From a checkpoint of a small transformer trained on Wikipedia.
Size: 14 layers, 2 heads of 128.
Architecture: biases, attention and MLP in parallel.
Training: a variant of SOAP for these matrices, 3508 steps.
Each number is 50 + 12 x the weight over its row's rms, rounded and kept within 0 to 99. Layers, rows and columns count from 0. The size before them is the row's rms in percent of the matrix's.

# o: layer 10 attention output (transposed), 256x256, rms 0.0635, rows 217-227, columns 192-255
# v: layer 10 attention value, 256x256, rms 0.0722, rows 218-227, columns 192-255
o217 113:41 41 77 47 25 45 57 50 72 53 39 77 28 67 61 55 43 73 43 55 41 43 63 64 27 73 56 53 76 54 33 58 28 51 42 59 39 25 42 46 41 57 51 52 40 38 62 32 43 37 54 50 49 60 47 50 58 52 52 49 59 53 34 62
v218 095:68 60 42 49 35 56 72 50 30 40 47 34 65 32 51 56 69 62 38 46 52 41 54 54 51 49 35 54 50 34 40 44 57 51 62 30 57 40 48 34 45 39 47 41 28 53 52 65 60 51 55 21 43 32 57 57 44 74 60 26 59 52 60 68
o218 099:54 48 43 37 42 51 51 52 56 53 42 53 61 37 55 45 51 44 36 63 47 53 51 47 61 57 25 70 39 38 54 57 22 54 52 32 49 68 49 69 62 40 43 75 36 32 62 49 56 60 47 54 39 46 49 56 50 59 53 32 52 54 55 34
v219 105:70 51 51 57 56 31 38 73 46 34 31 43 41 51 63 44 54 40 32 44 47 67 63 51 50 72 45 41 20 54 51 55 47 54 54 51 49 51 44 30 46 59 64 43 35 51 35 56 59 47 51 47 56 44 65 53 44 66 35 53 52 68 43 48
o219 103:71 47 58 57 48 51 43 40 52 38 40 48 50 30 45 23 25 58 56 46 52 50 59 73 36 43 49 31 45 45 58 32 56 52 58 56 49 62 37 48 47 60 63 57 63 39 68 49 65 61 36 36 55 52 25 39 52 56 32 57 48 56 46 55
v220 100:39 58 40 65 44 51 22 64 62 48 59 61 32 51 57 58 51 59 52 44 53 56 49 44 41 58 53 56 56 64 54 69 41 74 54 50 60 46 70 38 46 36 70 42 47 39 43 71 30 36 58 63 56 57 47 65 42 42 60 50 49 72 55 50
o220 101:50 49 40 73 24 54 57 60 64 56 41 50 40 72 71 62 43 58 42 52 62 54 55 51 67 67 53 44 63 48 69 48 71 56 46 40 54 41 61 66 58 33 54 66 39 22 55 59 54 27 53 44 63 36 37 68 59 53 61 66 42 45 54 44
v221 101:68 54 41 63 50 54 68 69 42 47 47 50 51 35 38 41 66 57 41 44 44 47 51 34 63 72 48 61 69 45 18 67 46 41 62 40 74 41 32 58 67 59 48 47 50 45 52 53 36 40 64 63 60 52 39 61 47 46 42 12 55 54 63 39
o221 102:43 42 51 56 52 52 28 49 61 39 46 50 65 33 38 53 48 61 40 60 64 42 76 39 53 47 62 58 60 34 42 33 52 43 51 44 64 79 39 36 69 52 49 59 39 37 55 40 47 30 56 53 46 44 43 49 62 20 60 30 46 40 49 32
v222 091:27 49 62 40 43 43 48 55 61 54 60 29 49 52 36 68 32 53 46 53 41 51 37 42 19 59 66 58 37 45 49 35 55 33 39 51 57 51 39 57 46 47 48 39 59 57 62 45 23 46 71 57 57 46 36 40 48 39 47 51 44 49 35 57
o222 091:49 45 45 47 46 53 46 63 59 55 65 55 62 36 45 53 44 49 52 29 38 38 51 45 16 33 43 60 38 41 64 52 35 58 55 38 61 39 55 61 58 47 60 33 39 24 67 38 34 33 63 55 61 53 50 44 56 52 47 59 57 63 38 35
v223 104:47 53 50 52 46 46 30 36 57 34 58 44 61 37 40 47 51 37 64 47 57 44 49 41 49 52 45 48 61 38 69 56 50 62 64 62 43 54 44 42 41 51 64 59 48 37 67 54 52 59 73 23 43 28 72 53 43 42 47 50 60 48 55 62
o223 107:52 47 38 42 39 67 33 55 36 31 61 44 63 42 56 64 49 36 45 50 44 42 30 41 58 51 60 46 51 57 54 46 39 52 46 48 49 47 56 30 46 45 65 75 36 72 60 55 44 56 37 38 33 56 54 64 54 34 46 68 51 57 35 47
v224 102:23 27 47 34 47 33 49 58 50 58 61 45 56 66 22 53 35 55 27 55 43 60 56 31 49 54 75 57 25 60 47 60 44 50 47 38 50 36 40 56 66 18 50 41 45 62 60 57 50 24 56 52 60 31 37 46 33 46 71 49 44 43 30 19
o224 103:28 42 50 58 69 56 49 59 80 53 38 53 60 48 32 39 55 41 36 45 43 70 71 44 58 27 50 64 46 75 50 41 33 42 32 38 46 49 44 44 47 62 67 72 39 43 56 33 52 33 49 54 43 40 55 34 29 50 59 43 46 53 43 40
v225 096:38 39 38 51 45 59 58 60 46 63 79 33 32 47 68 63 56 27 46 60 37 55 60 41 51 55 34 58 38 48 40 45 43 64 50 66 30 42 60 48 51 43 50 52 36 29 58 28 50 54 49 37 59 36 42 38 37 35 20 55 51 52 46 62
o225 099:58 40 38 47 44 55 69 59 53 81 65 46 78 33 61 48 43 54 39 51 46 50 54 49 62 51 25 56 48 48 47 62 61 51 60 55 42 28 57 42 44 58 38 49 49 38 24 59 43 19 43 46 46 44 43 51 15 50 59 52 50 49 49 72
v226 101:92 68 56 47 61 59 46 45 33 41 40 72 51 40 60 52 57 50 56 46 43 45 50 51 53 38 36 78 68 38 46 60 49 53 59 50 61 54 65 69 59 48 21 58 50 52 58 36 68 53 46 56 53 30 51 63 48 48 53 40 47 67 53 52
o226 101:56 62 48 64 45 55 53 54 44 30 43 66 48 47 56 25 58 58 31 52 48 64 58 37 22 62 46 59 60 45 33 72 45 44 59 55 38 50 68 54 48 44 49 37 53 29 58 46 40 28 45 50 38 08 37 69 47 60 54 45 56 48 34 42
v227 108:49 40 59 42 22 49 45 58 52 59 57 39 67 45 40 53 43 65 58 38 82 44 41 51 55 56 47 53 43 50 57 31 55 32 35 37 61 58 47 50 42 32 49 45 41 51 36 43 44 40 53 52 35 36 50 44 39 43 47 52 59 51 50 49
o227 110:49 55 46 54 58 46 50 49 49 38 39 53 46 41 67 47 36 65 57 57 54 63 52 36 59 45 65 50 65 44 44 30 55 53 40 31 35 56 42 56 44 31 36 51 58 37 44 56 52 50 56 56 58 42 81 47 50 41 43 36 56 36 50 46